{
  "num_key_value_heads": 4,
  "head_dim": 64,
  "intermediate_size": 1024,
  "hidden_act": "squared_relu",
  "positions": "rope",
  "qk_norm": true,
  "attn_scale": 0.132,
  "bias": "all",
  "parallel_block": true,
  "extras": ["capped logits"],
  "init": "orth",
  "decay_shape": "linear",
  "final_lr_fraction": 0.1,
  "batch_tokens": 32768,
  "max_steps": 6870
}
Each number is 128 + 32 x the weight over its row's rms, rounded and kept within 0 to 255. Layers, rows and columns count from 0. Numbers have three digits each. The size before them is the row's rms in percent of the matrix's.

# down: layer 5 MLP down (transposed), 1024x256, rms 0.16, rows 223-322, columns 192-255
# up: layer 5 MLP up, 1024x256, rms 0.164, rows 224-323, columns 192-255
down223 102:120114146115184095109172157140125103156089057143154122172114138161104081143131107107207149087164101101121200116120091115116093165135130094208078147085136079122177113099182186120118141125077161
up224 098:096138128107143143125158073146097173121142165097149147136103178116118120155115116101114110107176116146119154145155128112148115119115112148080116086137142086194071089117149136129079159114158117
down224 092:177090183142068139153182163069125126056166164140113123077102084099091148124136172126130117144170148144131076158096124131087133112091107020104146151087128113140056113156178087122130142137122117
up225 098:140131074117195151179174142137161116098103146124091095164065117187139133094131069144137102102094086072160181119152116098129182137136173077136063100119154151163183109140128094170111035150066109
down225 099:127099162099121155076158128179098098222156215147106192142179144156139129150172181166160130116103125147127192121108121157116137122054104163087107143176090145120096116122124112136103128099095102
up226 108:140152092193191196126135085121113085126060154175171143076102194154100098148140099094126127106111154183119133071114112111154121146157145121140103120160124117166131162189148152107153183061048152
down226 102:153120108106166170130113093126122173127096139180080118132121141164153080138140140165136168137097181105084128123196121125139142075152175126139089123176156101113133103061143114164139131116157114
up227 098:141163133126121101117124101110150161114079105132145186145119154103051113118123145137108126128141107068132146108081104183119143138133155153134123176118173175117187133108155127103136116130109202
down227 100:132160142164149198143079142205152162081140115121151101134145114114181124116166086112096140104178152164162131119103117112114099169157074117148139138057056130168149110150163180113129181138093152
up228 103:113120095165140158135122095099194098171181089097128104110146049167086096112136091177074156139132198128148158211135197114123063101124128139127107134115120092141131113188203114077114097152126135
down228 120:110062151141088125118135129088117125137080165140171130064119116132170145149079128157139140157154079169141126079163134145073123119143153147125170098098095140182186124116158152149101162110111109
up229 106:132095125125152121101152076094140119124165141144159104096112116188133129103090131103116181195152070197186147169116115164154099108177171199144086084101141116115132082099175139128129143149106125
down229 104:136177151138134184169171158050119186141147128166017122108129104110160133167148080124109075127093159093132140134173045089126114172112172148087113139094081163124125127081128173155087059126108105
up230 096:130142145087166090130206102142071119123169081113141107145151167093134110157108142158109145128170199101149123114118076088146082151111150128110082132155103042038131126112139128137119146133071141
down230 096:134104071114129100097089095129095118099073110160186129187177151151110108161120105098123141160097072121137204194101133098120190122124101116163174099125149137112155040174109128123095124127075113
up231 094:194109138140142173124125122159085148190139143166146140157171137191171104134137087176107100124140055082101111109159051161166124142134138149162117081118225086104130192111134140135183136165118110
down231 095:108103159120130071102129114174121037140095130136085141140097159151071136132125131127157161134139154103143140131049117093147117173108108088085093128118093116171080132133055165174139114164090069
up232 095:117151088193187096112151097098154131104152139043142120128113120127109088186112090229079131167176093145178141099097158165119132136158104116175167112186081081143129149176122097136100116190104092
down232 100:104133136191157153135136138105128112136174138067120138163065118113083183094132073119091149137096136147136107157144082129117148127171140132122097153068157098167111128086116134122099202172164081
up233 100:140093146160187150124072140087144085162092138135127115158158130148092122101116103121110151154154072125178081114152126171171106108165134126145165125182105111051092146099175166059108189155084151
down233 097:136077119106166119113142109205091110169143104155111122079093151113137151169118082096117124133153133161121039138109144133153155058162148136123144167119116152153133073123154159145148157189091101
up234 100:131107126114233168141156095072150134111103119130138163150147101072139154117112073099113112153120219097143123125109127090132120102172127141144199074129090135141115082086144146121116122128100163
down234 106:113110123129060125148126170149101164128145074081122150153179142118106156059147148130107120111174183102119119079134096151060165180128134126133156096101153140123161104186080116133147100140168069
up235 037:097072073135129169175125165116148136079178179101147064149122097178131111123139098123138198110066137144121152107130201145165110171098176109198088152134106071101073131217136103142037147154139121
down235 031:089135141136132104141084135129111155134155141105108140074109172057180152148029125149134089105139140070131059160154136129131096131118085099105119091107160094154118175125105146043143126075104148
up236 088:142128128168094097100115122159094158074168097144141101136130206128118127130118137136121158147007119094185106227117072150072118098104134065102131163139122093129111151100088118135129118114091129
down236 088:095133092131061120132077155134152147122123107153131157141156098151156174050188096165127123185095121122139141143144106114138134144070174100149171140112130154101130149168131138144109119150184148
up237 106:097129104186149145141116078172117122095129129104153088128121126144156150148092130136132143141139146108175143086119151141066099087114131127126148118071163145120163158059143114106125139176114186
down237 098:123142214122065125084138112094129121108198118153120082124088114125144112131105136133142136107114143111141124116212074135182088088126129155176156123156145141184162165082141150149054135120209103
up238 101:116170193104144126097153110135153153110091137109115129118147117038132117168154100141106144175119123142118161153139151164102156065134087117096130074123162127127097133179097126160123110070158149
down238 094:109121152133134077088116123162121213173117112152141099050136178115114136095115236102107150133057107167139148104068153086128110123108129149127118167125143143154182184171115126095120141169130129
up239 097:098125106074142054084124143103198081076139143158071111135161093153173093132163143103050149067129087174130117154108131178115100169184079129158099111143146151175140126148154168156098154161121150
down239 098:146111146122155098214155132141123193177098080117123132163138123179073113128130080147143177177087137139095130131170119122063178096098156098140104151065193118144122116129128150146102155144068195
up240 104:097187039139088142132109141117113116107193146129120093113175109135143067139158205111113105173137098130156141162118075114192122095144120122089207100115088157159100144121124151167103196086115150
down240 106:080156173114139083161104070100105109111091102161119129200085120225091138156110128065130162095121118118163144118126087106078127124150139153174126156077180128149141099128128116217093120154140116
up241 090:224111094119098083096171176099151154126122126087105127114126066080134152100121181128167140123188099152135123165123114120161085179092123026120131154101111135091166175111153141146097130132165156
down241 092:061098117148142171151082114133150156104126125181163116139171113157138122171094175162124050174152163147188079099137126124137162125121110188109074120190124073151169130131093128047062149141121110
up242 107:141153134097140103143165099138102140144140180099135154090126105131114142189158118098126161133096104173122112148186107158100148147100098099108150110130139089089147151107123144193120086118104168
down242 110:116132143031073134160118093153133153176129129119141098117094136124115087133159102122115174138077133114152150142154172102116156096116096115165138179137114145118092107050125223142106115138149170
up243 102:128153097112163201134106062134097136146092159152131132114161089143154082131187108166127078120104120084121129121150119156134136102073156187136121119162181127125107189107179152155153064122134095
down243 106:160117177119088169137091134188153137107112088140088148122126100180137111125100116108184141093108126114054113124163145108088148133099119175169111120090095184156126124134175137133115124132108102
up244 104:136087157118134181158166152164102085143069192133099171198114165132132145093152144107051172122208145120139113162145106177108121155162160137123142143136149135092128131087091166102136086107135160
down244 110:045126153164105167129122157129078112201091118151164158132088142134082130124112130158145185149216140148074132129127129105129129169150179116190117115124122107123104102130080143147170129117137075
up245 102:137132121089182112156149172121142083102148120017168165073171132154059168057185109085094099116126166117102166138185094148113100081069146173149126127051147201121103128161136083129171201180120087
down245 105:122140082093057193105123123115107181120111120121129162116122103132117126168137080182168095055095164195124130172176155145083140116127122131140091116077120153154121067186084116125129126174079131
up246 095:147094108162164127144149090108091092201064163175136103125080131118123142075135149105150129135114069139167172102077113124159131081068119160092166087076155122134087158171132081140107132186074143
down246 094:102146108133141119118091113123104114204090168167082125108158105169106083098135091121144180137090076140101202093083145162174133154150090124028126157156118093094123089138123113090089104143102083
up247 104:143098142121144066087128118090168144140154136137125098139111126120173142170091128150114161107118108107163167123096164116135098081110159150152143150092112148134139135107167113103108109149173056
down247 103:137124142163155099123122139081174100067185110186143107131100147159155104141125131088130084203169170083113141126124184135161101098152131155179154163168092128133173148119117130121173129164123126
up248 110:118120103145170158122118091171117118141191160118140101123176184183151085126152111097102158119064113145117107171177149185153101150132137165190182149164093114138140162168162086104100168075106159
down248 103:122127184150097126143118094131097092154176105184133141159164169139101089131113115094088178122119182118140116131231152138149126194091097113175141090089160116126108138162082092146199188133117085
up249 103:137109160194130071076153077131112156107108133089066118122095116161136125158059157175075192100116113186132141091079118087114046150103066121132180075115171171136153091117136121094068133075151152
down249 102:102093094178122149115131122127125167089089133137117135186149144105222114120150125173145106134128097077151153110137111155124109159085185149125069130125152107166095129110116129119149119149099135
up250 114:127149080110168152121145145110128099078170123112143123109100149151144108208154177144059112102108166109180139147187184161118134159156129155152107067128113130156160155146108095162052149143128099
down250 102:128136122164106122167094058117108111137145111117176092176133173136167137149097122090113100092175135139098117124182102110106156149080097113101129141130105181151054177156134187073146133125080127
up251 104:113180189106099138137093179114106092153098127111068084122085154135094178166133157091123113114179148114118160164180121179147089144133100096162163135161126117156129186110160170068106164144130148
down251 105:149134166107151119136137122126105140127129136126046088156127147115144119142110123134146072124155130080114146120116162116114136180103145101157153117150111079126164162159081120124128088177086079
up252 096:149105065130124127194133121128091139082118151152143074147133107083132063216090150103104106079137128175126176125085084107108076145110114106168087152172138126135080122159107112100127171140140113
down252 101:112133139090024105098152091134099159114114099146166096162127141102114116103134132141154140128111150112091120101133149112161121164170134125145109145146184117147137109201115082143182188110109102
up253 091:149135111138117156125094105069140141145127163098071081104164121176191133158124133119131198127119084158125111162100118113144098100147141115122158086083101121123093153113195178120120180098121220
down253 095:072124122112079086132171062095167141140038148133120131118148127112147101131119159141131119137190130136147113201128105103106190148104105150090153173169099109059062101157127134115080159195126138
up254 104:134153132096114106136168055164196094151136111113103132159079114175056107127202138142073141123143129087122142138162121102128131095130091193148090084157152177151155167158105166115097102213101134
down254 104:110121080144108107151099140121109075169122062150085087169106111136127107151191155154141124123137115181099108140090143105134119144152100107122110116157162205147150137107169111199111112141160134
up255 108:128170092144153102157150073152055144107129102104103156110169126151117120124105129143108133152155137123156092081104116093128173121225150148234099148094166108108115110141090071147103167123111139
down255 103:134119137109118171154074122101095090132141118120163162146101111099131125134107113111149071168157097179110165154172158079140101100086169085093129166137121173116124132156177082089135133096140025
up256 098:158141122121125115110123114123070062090138130148111171107092130150065190125111077092158171138132116089123091155180133172105121153096172129150133128074130178157063127060123162118092151115119144
down256 098:089196129140131168144110117154116107142041112129080122081156086144122127114152189123146146059145131162065130105142167085119124106168191172117095191149137132171135122115174163066089072154097151
up257 093:112101151103092172119110142129081209163062097081093122091125159119110065107076153141134151080162173115146159153140175135125202052131075157103078106078135073090090141144164120166087065132121137
down257 090:096099140125118141113099152130135145138097137212080117055166151107117174092075143171160125125109157171166100109151091144141107166116189205072113135168142146136149131106178119144169132144105094
up258 111:110089075157075112107126081114088088134078124080124163138101107181061142130143131126089140094139145177126118117140099073144160080134121111073147140065173120079105124191076159121097075166132184
down258 104:128077122094090089070161118067103144157069107146113101092161152238106101156136137132172124129146093190082051107136097100141164139163109143167154128149135077114150125101171176151122087104031113
up259 114:139142148088117098097137146111114182139107124076129149164205121173080090136114138123076185121148081132121108148151104132148154126139074124069150126135103131173135114158090150066090106117124116
down259 107:151125160102143139133112104161119112157118105079165182087151175149123156074140154163123105146094110171156076132131121097113116163152138101126151102135150071209163165110169139159145140113092077
up260 113:186114080132141085155117115156112140113087089114089096162139183103145156083128163106187109152189102107114127123157083177153152094161114119154073161093136058143066153128154168135067099135106127
down260 108:125154147126121077183112148175164169085144067164105081142142194105127102135166115173137135143181049173135137165225155111163114141164164140116128122128104096142176050105122124085150096159166139
up261 117:168136094200141126156117084133153067120128096114078087069157090134134160132187102124132172111113168110092095169154134148151115170123158147122193108094210146147102112142039151156157117159112123
down261 106:133151129123120124099101168143149090146133105128127076097161100139110107105155119154147111133128142107144060105116135121117168088122121114133123080146160109057146150148063070074073037132154109
up262 100:173129110118159106168188125142093115081106126219182155171126190119110089147202127122114152112164101076116104082138132145111124143162139104121160148189143197115077114082116110125097128128134129
down262 104:106136101124108131117159128107096031097136090162131110094142197136155106124152183112061096129117094106119136208116099111107144185173107136153131168130135164153135077144166113142152124124107073
up263 099:150159129089168186112153114109136115072142179127144091127098157190157121115164083110078153148133068156133131140149131127133053132171139146142169084130087075133117151116124141121144120145116157
down263 095:056103202148071112076170080130093117094122104154116126151143074146131089130171110131093153140138162135108142094165167131125135179114100112113176127100116079187116112168124135156185144133181088
up264 092:172125094131087100138124169132141163122097075129078122135151074105162143093157137093107115162143128166155118122109105163147105078127160143131130129104091152147140110100142089140092097071151191
down264 091:118148173191080104139126138129110130115142121170127115113113127125108085117131172109134135179110169101124106147131139131190118093144129129114124123121143179123128118159108114173143096116163112
up265 105:130125101111180149116128175083157165070146143151164146201086200118103139124129155121182151139147124108142082118102098163140094122174171117213106141110130121110171136111166089120161131154108111
down265 106:198108132104143089096148167089176159138129106094161135137083118087080159163101189090154152146164162120110154163117085176076227165193093125149122137122097182089136158135132120115152132111129174
up266 105:130177108158145097163146103079081109158134172103125095077172099163128139187141185111104148122080150139122170104138114134105102144085156156118161064120082145180137103075115068140149100091058167
down266 108:154123191135106092162065145142132169100210143149146120073128187112127127155087146143160137094060137095143113117148140143065087119118164150118099132090039169184029104183123154123086093176140185
up267 105:125170203167195124137152155053121121174121127085144169155146159143152143163129087097148121187127045169144124107090130133085139139149141150141177119168063096135126126186087134135116122119091149
down267 110:119153158116083150133106118201103134111112145121107155169113153049110105074168151112169150130139142095118138073108137128119114149149157149152160181169130074122119126162163162208154175087112157
up268 095:126128158097148101144089141078137136082109110080076125099108093067143126147116167146139094139128139123128152134105114171198179106129145071147154159143142136163113134188106113174118141141191120
down268 096:146118097143144152086179115104152127070048152211148176109193114118180167124153147107148107158100091108076106129161125179113167075120196109124114133077105085138123142141078171121128163183125189
up269 100:069147067117143117160192081092119115112092161090177157169102124154097102094143167112124205104124133149135199138100117202075089117164147114095166131141048132047128137093055092080154180127179101
down269 094:083131136140084112061105073143093103113091136121191107110100124138112114173092087110148092144143147168096123150122091134159148145080075111135112118083152095150126132125148150122119085155172148
up270 107:084146168162168069135103201157170123089132105085117094145093156144123102115117158200145123106124066157158104101150129119087109182115169142162165165136167141117104134124116123094121057153176160
down270 106:175222153119187095074134164150110193153138131110180128166081114079175136148151086105069100123087102130149129107093086142125133158106133152134133089114163070111161093142158049142197135212119144
up271 102:150098129131140132174096123173131148086159127093115142130160094172118136139113117148134146168116156127179197139101094080170138093182123150126102098077143126096076162155085131127048113121068161
down271 103:119131185119122142146091069132128081131143154180147141167091125144134111131095151133129127171142115126150105164119176081073179129145110089088155107141095177135102111166119086172131080053126135
up272 028:121103070160076151121134134148149116114127149112096144111206181141139136142167159109126120089162059105103129156164154141051077126072149084214126126100094144096129151129090120113080091141156144
down272 004:023143071100122131073140132088139123119137095116124108176094063140134082112160167146087112171147235106142119085126119118180118092129104138077128129080186149129130120146139136120117136122172108
up273 101:121117148120177156106171121110186159121179058107102110115139152129156153127146114159149124053140125117148125129176125127099112149104181106129105148124127114188143110112096155126119154121103147
down273 097:125105122144156142130104096139061148096168150130129117072079148103109124124104126098171071114158170076144128171128166130142104120138136121163093098147147094148149113173067029143096093088169114
up274 100:101130135104142085134088153141106160117129116069108113162097087092153063097130135135117090136152139159145102198116083101117067111092146089085157144144126133174139084159072052106124153103103147
down274 097:091158069144100127166080123078173108139164167164095134119101122168177163158109148179125134130158075131137145147152144116165197059120140159121139070120122132078180175086126089079102108105142156
up275 105:174122080175131161195101142132106165128098141133117167147122149192124126089104147108100114182146098055132136133129165101092129148134074113136063122078088093091150076135112141061135132111150144
down275 109:150119135079130130169109120097130150107139125132146145204157146113178159168141112142156158130133113143143140092160069132117184157170136167133102171137193072150095128093132089112159124061126152
up276 108:093070027169110089134130109129168065144180082098049169112104159123122116146105159173142133093154124146142140139177157240130105120087127117152189093113113178114210143127161109124138133109125142
down276 096:143127194105115130197158141137129143166160180164172082116128161137150143128082145139104143126133124124163089138110212123158121110104119144188136144114180170065142134123153210107162111165102094
up277 102:104100113145163157109139147125107174167151116116084138143125162146105095105137140141149116101119128141134113135141133139077091092071089085118237137117146125110145137151120191202174119112102152
down277 097:178122093101062115115132144137156151170154081111126127098139159128174132132126137134125123144142111138148165150165053132147061124092147059100153124125085182101125109096118165154119191164112154
up278 103:115151145126196137113150137089112131133137067092146174122120089139122145102171121094127107177062111105149127091127112138103127079137126141105140142158109107121097141159108124164117139079179112
down278 103:097223152093138135146145153148097097126128078113138178109091139136121140184125107165128161153113125174143185124078144131137158110126140115118169222119135045158133132143091116144079173122127143
up279 094:137093083151152122132084133095188079108104168143123117160135181085163118128176135097093125104096075071134174147196138171116089141114091082122174133115173129085069100158099116125131121134095099
down279 092:137094138126141174098156193074176139109117108061119095082108084086146193129073088109123154145149162090094148172187127145168128091109086143119095175094174105102151129100142126137128102099183125
up280 098:130132106181081154077093122097093092187086145108089054103129142138144158111132107136117100170135117096166120145082205113099122153147152121103119182155130160110173140098156154096101085082147112
down280 100:159113106136121106164090108127121168123119108145114125151108129132142099113223133197141182108129117173097084143161142119087179161116035145135134075140056169125129113134161159152165124152113094
up281 107:102073155090076118101125118132132168162171074183135205145136114104103173117164069126131153128108145179097166163090081123089140056128182136112177203081208074154077137085168130106072073130104084
down281 104:162148104159123132165077096105153100073116187148111149191148140141122111140117094130101135075120153128141152147178104135151136124113141080101114110101245125140082107170142115124100094142129138
up282 096:157123135107114086119123164086170132147128114157096123152120143132186158130074154140151165141151137138123142090129106118135035052145097125159154133139129161131131191116117100149093070066139155
down282 089:115089183123143148110115092107115105130072162172095124106082122156154163066145104095130126136087155151130130097141116147134097142056071111112119083097118136131156100142063106147144119133058060
up283 106:121109134102165141119163066152102125104204114164166143147124084117136178108163115078133138147151129157134142155066129195131149069213104134200109144078155088113097131099091118128095123198094155
down283 105:133072164079115117119158094106101166144089102127100165074162064123148161136149107128097185135119099135100184134098142085150117194104085147151136154073115161085150100142075107099143111167113108
up284 100:133139170071235125166125127078214119114143065136155138088126174089114111133066149079107124110132109067140146140118132133144164126173136139168139122118170141169169157071095132136151113184166100
down284 095:119089111117076142096102172153150164171108191095175145086132098091138115107194175096142088129161144099105151150170103059124151070129122148172086100086132150178134136149182125183160119127174114
up285 107:132189134101166129139116117165051112142132128170133100135155150127065079138117144084115123175107058113154119084113100067119128084150141153090084121140053114089174132088139098175113184129123144
down285 107:105151147173098167192140134162123115123133107119123126075126195209164186174182170141155152170127144153129160143143104090106101180082129172077216156125079115146135125120165121163064131185088164
up286 096:112109108180184085187156147172123121132121126097157157095097080144139126158170150179144109111155081143134164182120110101142109171093115156135127122162150115076167105103134103123135161161134122
down286 099:177118126139078103110016124145143103180141148120192192103110087099113140142131142114167068155184102098114134189111108131114122168115086141102128109138137125107125063151154091100125136146157095
up287 096:100146100092132153147148149136101076062157162063148180133210124176148182132091131124138132120120140077184130126142068115107113047114123143170188137118199083106114132133080101102129154100137110
down287 102:076175080103125115162155145122130112102122160118126128149139149114168128127070139130074093104088139146127117166104121156190097037168123180133122142160139123103143165123140126103156162104108108
up288 079:137172168165095078172154119151081095138187170064169132114109134171154100181139150172170157114138094135121124160152126163145179100148156094126104150171185115138093126087141086111129125085124081
down288 083:117184173125186114122097165116181065130120110162110094105134137100127151148150117104126111137127201120047167176149126126151137131072145156162084071163128132102125119139143148135162147121130049
up289 097:170116100072155134165158122124138214118121164108120143131140109195144134174133137173104177127140088112176139079125145187166092160131087155120102178110102169105137145112061108110097135123087194
down289 105:095145141037121167104146097113129181123158132151108122197196121103101137116092108178155099124145118121126119078101144119143112070120139119121105128114135094145162107102100096111105112058096124
up290 107:170113093178126174035074159146163158124103144102148090162137123100094199151134127122067179063084092129135107133117162080156140084178140102175135097087148088100141110107131174117150157099106165
down290 102:201145140140105128193088134147101145121187080196104124141146148103122140119174125117116176121162158070103069151136124117165166096131165090099143123088123101174085109137093148131139162159094082
up291 113:149093157180167087121154139104137142100156136094097125133065143116135148041141201155071140174162168121191128108095158128137195052097133103120127131158175142091112125120142118111140189134108158
down291 103:135092168159084142160115113149153149130142060130139144143160118177115169114105089128103083166163200126151133131168098134159168096110133074086100132175132103117156132135195159132086184085083116
up292 105:184135126140152148148133098131134133167138185126161123145120129108098133157165120119115099126130125102144143051097145146126168070138162144146101137096125136115162144104106153154149107104204147
down292 100:211090090089124169145167067131147154127149112075111129178104114094148130111141180122132114039137169117178135111160188106110101172128112128164114149098159137133088133151142151173118138152138129
up293 107:155165099162162081151152087168157156148094123108142158155154120122145139118191170110080195066125170081200134141161151099100147168124107132099098190138099150111134059119168053141129122124091176
down293 104:105117170123141090107097152140160175109132107188070156093098147156128163052090109123064177184155119118147101170124127092171124139061128138144134093145074127092160126199131121146128124152130158
up294 088:126099127137053062149103125097112091121128105121079096163086105114138109113169171074090108096104131101112098136129138124109159128148156147105166119178158126121135173145078059119149123120164132
down294 088:144069128096162147151165103163128185139166124182154114152181125135115163149096137136116136166133123123145184120089101116117177110135125103147115150036128106178127131143120162127124142156109190
up295 094:165133082116051126096089070077076163124143161133136195116102142107128157095182112110124111181156117130114086152137108149118136168120167128133182124136187186137118196122120154171165164237152160
down295 094:140154114146148152082142194078116137176082139151130130060087084100122144136117166126146137075167121140097090138156102153084130093086157095120131115134086175074154117128144115106122176165082129
up296 105:105113133126124091105138129159144187113135131050128083072143120179116119203101132093107113207103116165123094134160144153121124155185126111101062098080143129131184156204121125130104147148190137
down296 109:190150169073143145166168098173122202157149049075120148141136109182087121179142137110140137105096100089139129139085097166135106107099156192163121027109067131117148105151093107124121233187121154
up297 102:119083148149126133125141160112159115129120124114124082128101083153138077198114082142140182152098092126062103226171125153176128150147171113163094145101121132155111188163143098139154095094134201
down297 100:126145092104119088078077136202103144101138169141182110063142154164112080148064164077136118138146135182170150188068140123120196104146155194135087099113193131204107133059140145127103136093150120
up298 104:137127151115120142133194088113154158135107145093149160164105108169131108170091056127151178119158135158108135126144079069129125126050156116123109148122110130093131194133139092088117126139153171
down298 101:120122100108142031046169115193151125104142058101101125128171147155102122149118107093085165146155097138121105122134161106150199106102149138077145115119145141156106127159134163082111109118103145
up299 030:142105086189204129124170130086121183148126154040128156156100117100145125130130119112077114096139124080115063131179150133184120082056139150175096110174124122116106195138128093130069126093095160
down299 027:128112110148142184160165072100097095132056126140148140090073106105157137117089075145135135173136176167123099099159178126159129083099085121116134154173107087108144138136115176124070174102101081
up300 106:162082171106132182148208131159171125157106085147102146162095077116118081207170144182146147121141152125103101178117091126081111154062139165139134086157184091143120144112175208086095139128169168
down300 101:128112142158090120157185091128144102186124109086113126128108045092100139164149128103093129164085177180106149105107098111133116084190118140135139146172136098162119197121083156132123110131128166
up301 028:148124094117191120130149073113127133137103147097085151102126168146156130127214137157067145083123155133162121133131159075102136148058168136144138124124232149137060104119113127137148140124077133
down301 034:113137133091115136166090078148184151140108114130105163136156115163110170100122120073132123115087110115156119193181143090112148069077118136098074113151112036135165164113186109129077151144126159
up302 110:230091078106119064128130107200113128058117159156103161136170133172130130174152123089140142111116108178144154165141151141096137122088118155138166126104078178127161103176104011115124149186085092
down302 107:113086138058105137155185147123096146172092149109168108086121173131115129131093099143175144104119094107142169151088076094083110092142069080122115148030181138118107111102126145152087149086178148
up303 079:139138095130146148144170140134133142137060154101184130117091146114118120143145128115145158158185148083130125150110146081120096241094119148102179128192097117107121061128167107146072127148116134
down303 081:076127161105097140156195112098121138084131085135063101127116131092115143139165143121131105106112144125088132111118125117104123084169099175133110130130158136189174148096107135197227134139106134
up304 091:103142170181081119196125137170064131086104141132092119147129124095099088162139132161119166137131153087129101096084146097166153138152187094091087173160108088127126179142089088126147103147212127
down304 099:078136217108162202153133128102100207140121181178156111142119148116104103130129186136129120125121177116118145103127099100120119141152114126104092137115176083153163146140171127082093133120101117
up305 103:068149092152107172066135154148112147129127082161076142157111107253086108102098144117129145176152141108096170118108175112139104149098133146115129185119116143135178180108141086113124140128067118
down305 101:132108131143105092141094167161097195081084139132170112173086146140123123098103118166157088150165133105117096089148098103115081089099153118103119142133090114190092134062184129102159160132126130
up306 104:207178157103159150146141140107136152093168129084126221123158138134110146119146125154116158095124080117165171099154111138111120121123163118050137087198147148066118048149157129199147101151101063
down306 102:134170110144150086131211101111130107094132071092130153159116100152173132203184100133119143046100127110163125113132109098166151134153144127134152119114150161091099159164129107144129131145071102
up307 107:076109134111153146156134140141138138161138101048135145094145125194129106195156147105078188147155154172100098117109153151149171079112152045153113138109152153166097162109080130115074135161130163
down307 107:107105145104104081058135087065149080111082080115091122148155128130125111106154068094115095153160134085039140199127118107148162114135194060083206098155102089166165129076156154109091113125131147
up308 022:140158103109152118180174082134126121104172138095047136132143138078145087125141143194077134152157143090141130185175136128135163116125171147156113128134156147136135127141137154133076153127089154
down308 018:053103144125121116148129082099159169154120111135167122152070155140080185081073083109111153077132086123075121098148176094171162126097116109176159158102122118181145148102125110137128133128147132
up309 104:182081161136160170116088092172133111135122093071083150171084112109159063139113137177093211075146136030116123073129078130071074123120136089144153144084156116095197143146119143118107062134105167
down309 106:166137137119112121166104137080092128132093172141154156165081192076027163135092098110137114158080155121135187121182122123156126142125181155140166171131132122147132134102154223101102109082129134
up310 105:137105151147170160160163158125116144130089166139158107136096160138039119117099064133167177130130102136146121091175122150113109155153227115180114089211167125055000079104172098095126127103104123
down310 097:155182155108155133150157087123129144103106094175098153093121116116096117127141097088090138149123118127147118103081146101113120073116125098149083082101123171176108029116143117098103126144115145
up311 096:180142166058101140129130122107126132114118162166177143158152074091131109131185147085101095108101192119128140166164167121166116111119111140148131109155135123091104126138116124070108156130045126
down311 092:086117133172130114079085092079113153176083153121192163104075077106118096163079145181161158088123176125140143168106102124109155156113151141092143162105121167145086103091130106118143108082171073
up312 091:178067076121148098083090175120161131080111134164133086121108123105157155157174126117086117090109108135132184077143145118095153146200156189162142103159157139212131239145102130123109129158113162
down312 092:122086138113136094084100131129103120133134055099168103112149131082125160065112142100132075106142174174137168099133135106152091135182165137091074178110166150169139118101138101137120093182152139
up313 098:105156140049098157145099195089118036103094102151170192167098140159138144138127100137110105131165120129139183114114069167126114177089147140139098142121085155148127160179131055138100124088056137
down313 101:138087131075038129139192102129076164141073163076123136131108093138103136049083127206155161068136098127097113136116120176127139133137087094125098083132174106110082147078130170105117127155120104
up314 081:113154227108121147147183116102138082140120126099132150060132148192115112179139145166053175124128117106121137158134099108132098159077130120097169155129087119102135092134100129097149137126072160
down314 092:098114155110124089106117094126175130206156086146181103059075134144121098122105156124144107128122144169108145102153181140122129096148150142143120193115115131073151158168115142152148128085125152
up315 110:112154100117136143159132146116091138175125102113150109113078106112129118097185146138174167179152147127147122117115130133136114125129103144127162074115099116147108123115096155096042078139115172
down315 111:141098107101154192148119095032110150119147160062136151149118150149173153136124136124154105105148083137161151147110170041080159061150141118061095114192129137136138126115118113124088105113127106
up316 092:150119142132144113152181118183110114138048140092165066082092128135129111074115111107118120128113099205151108139095149150082160116203116135153165107145126136112133201161140114167158168116164166
down316 089:122131144092124121135164124087155212163170099172131108085083100094121081141170093105068064136085142116081143146122132181144138110110137129080113140173184129126128063129122131108155113131148108
up317 103:108095141127178075137138097083128144145088124116140148162149074171154160083161111123087157129092143079092092150145119106075118127089177144079028160097118180139172084121154077135118149116131151
down317 109:103098146134114117166122141129095133177052142172228140119117087143116089200118191120192155057086093060118133098120146120164167106164149132126079119151120114089156173125195096139127084163174085
up318 044:193099077147135164166187162098171142114167139072113169138152174100150178114104155104116186102092091104122134116102115131139099125119100097109119166162155148104112142146098101096115126158081142
down318 037:115130081127106162096121093100038110098109091099135144119187158142122120139170094118143131118127156155099100145107165141170129114112131089115162149133176122191125126125185104148160110129078127
up319 100:145183092166085155134148140148144164141087118131120082139114188142198175126122124168172150114141134151094139138096069150076149127129123155163089131118105076073143042118154099117122155198106115
down319 100:065144135100057132139115154173155165144150087115133148128048109119159098149080061184087109110152153143072127134074122091129117137126121071164146187101137132177146096148128119163160179191093126
up320 099:152159168146198183140131108130084156101120117123145116188081160173116068067110112109141100167128086126124154162095159136106095169088123050110125135100128160105054108102133087113102105167104078
down320 104:124086093093083069156125093132147176154111084112182127173113184187114183178136175121097155187125093122105087185169150153110144067115094138151116138138159124120122128173145133137181123107114175
up321 096:127103157164128080138153134184079102124173162129118101190084120142168108181099185072093167157131127125080181147070180131085123086129183145156109117131138206145103130111099185140115132113110136
down321 100:097090152144127102126108100135122138203069079058123146124127138154122143096152103166083094152116172124117124132147163133087159152149106119137104147121095100146178098146110128083161102152055120
up322 100:142125148134175104158110179108087121098098140132124148121124137179122136087141110158105095131168111154108185127106114233164128135070119114170106117139127126185127128159153171136179108112103159
down322 102:098151178040121119151128138089073157131162139126098169112158133148163140159102065152133140073114122113182150131184078141086122136124160164146121126132170087184194128083150155120108105146098123
up323 095:120118066100121130102109148134144155134148120118141089182119089112075144056151144138156152119164135160137134174102071119094202142096121119161087121098173145132115144183150166141117076162140128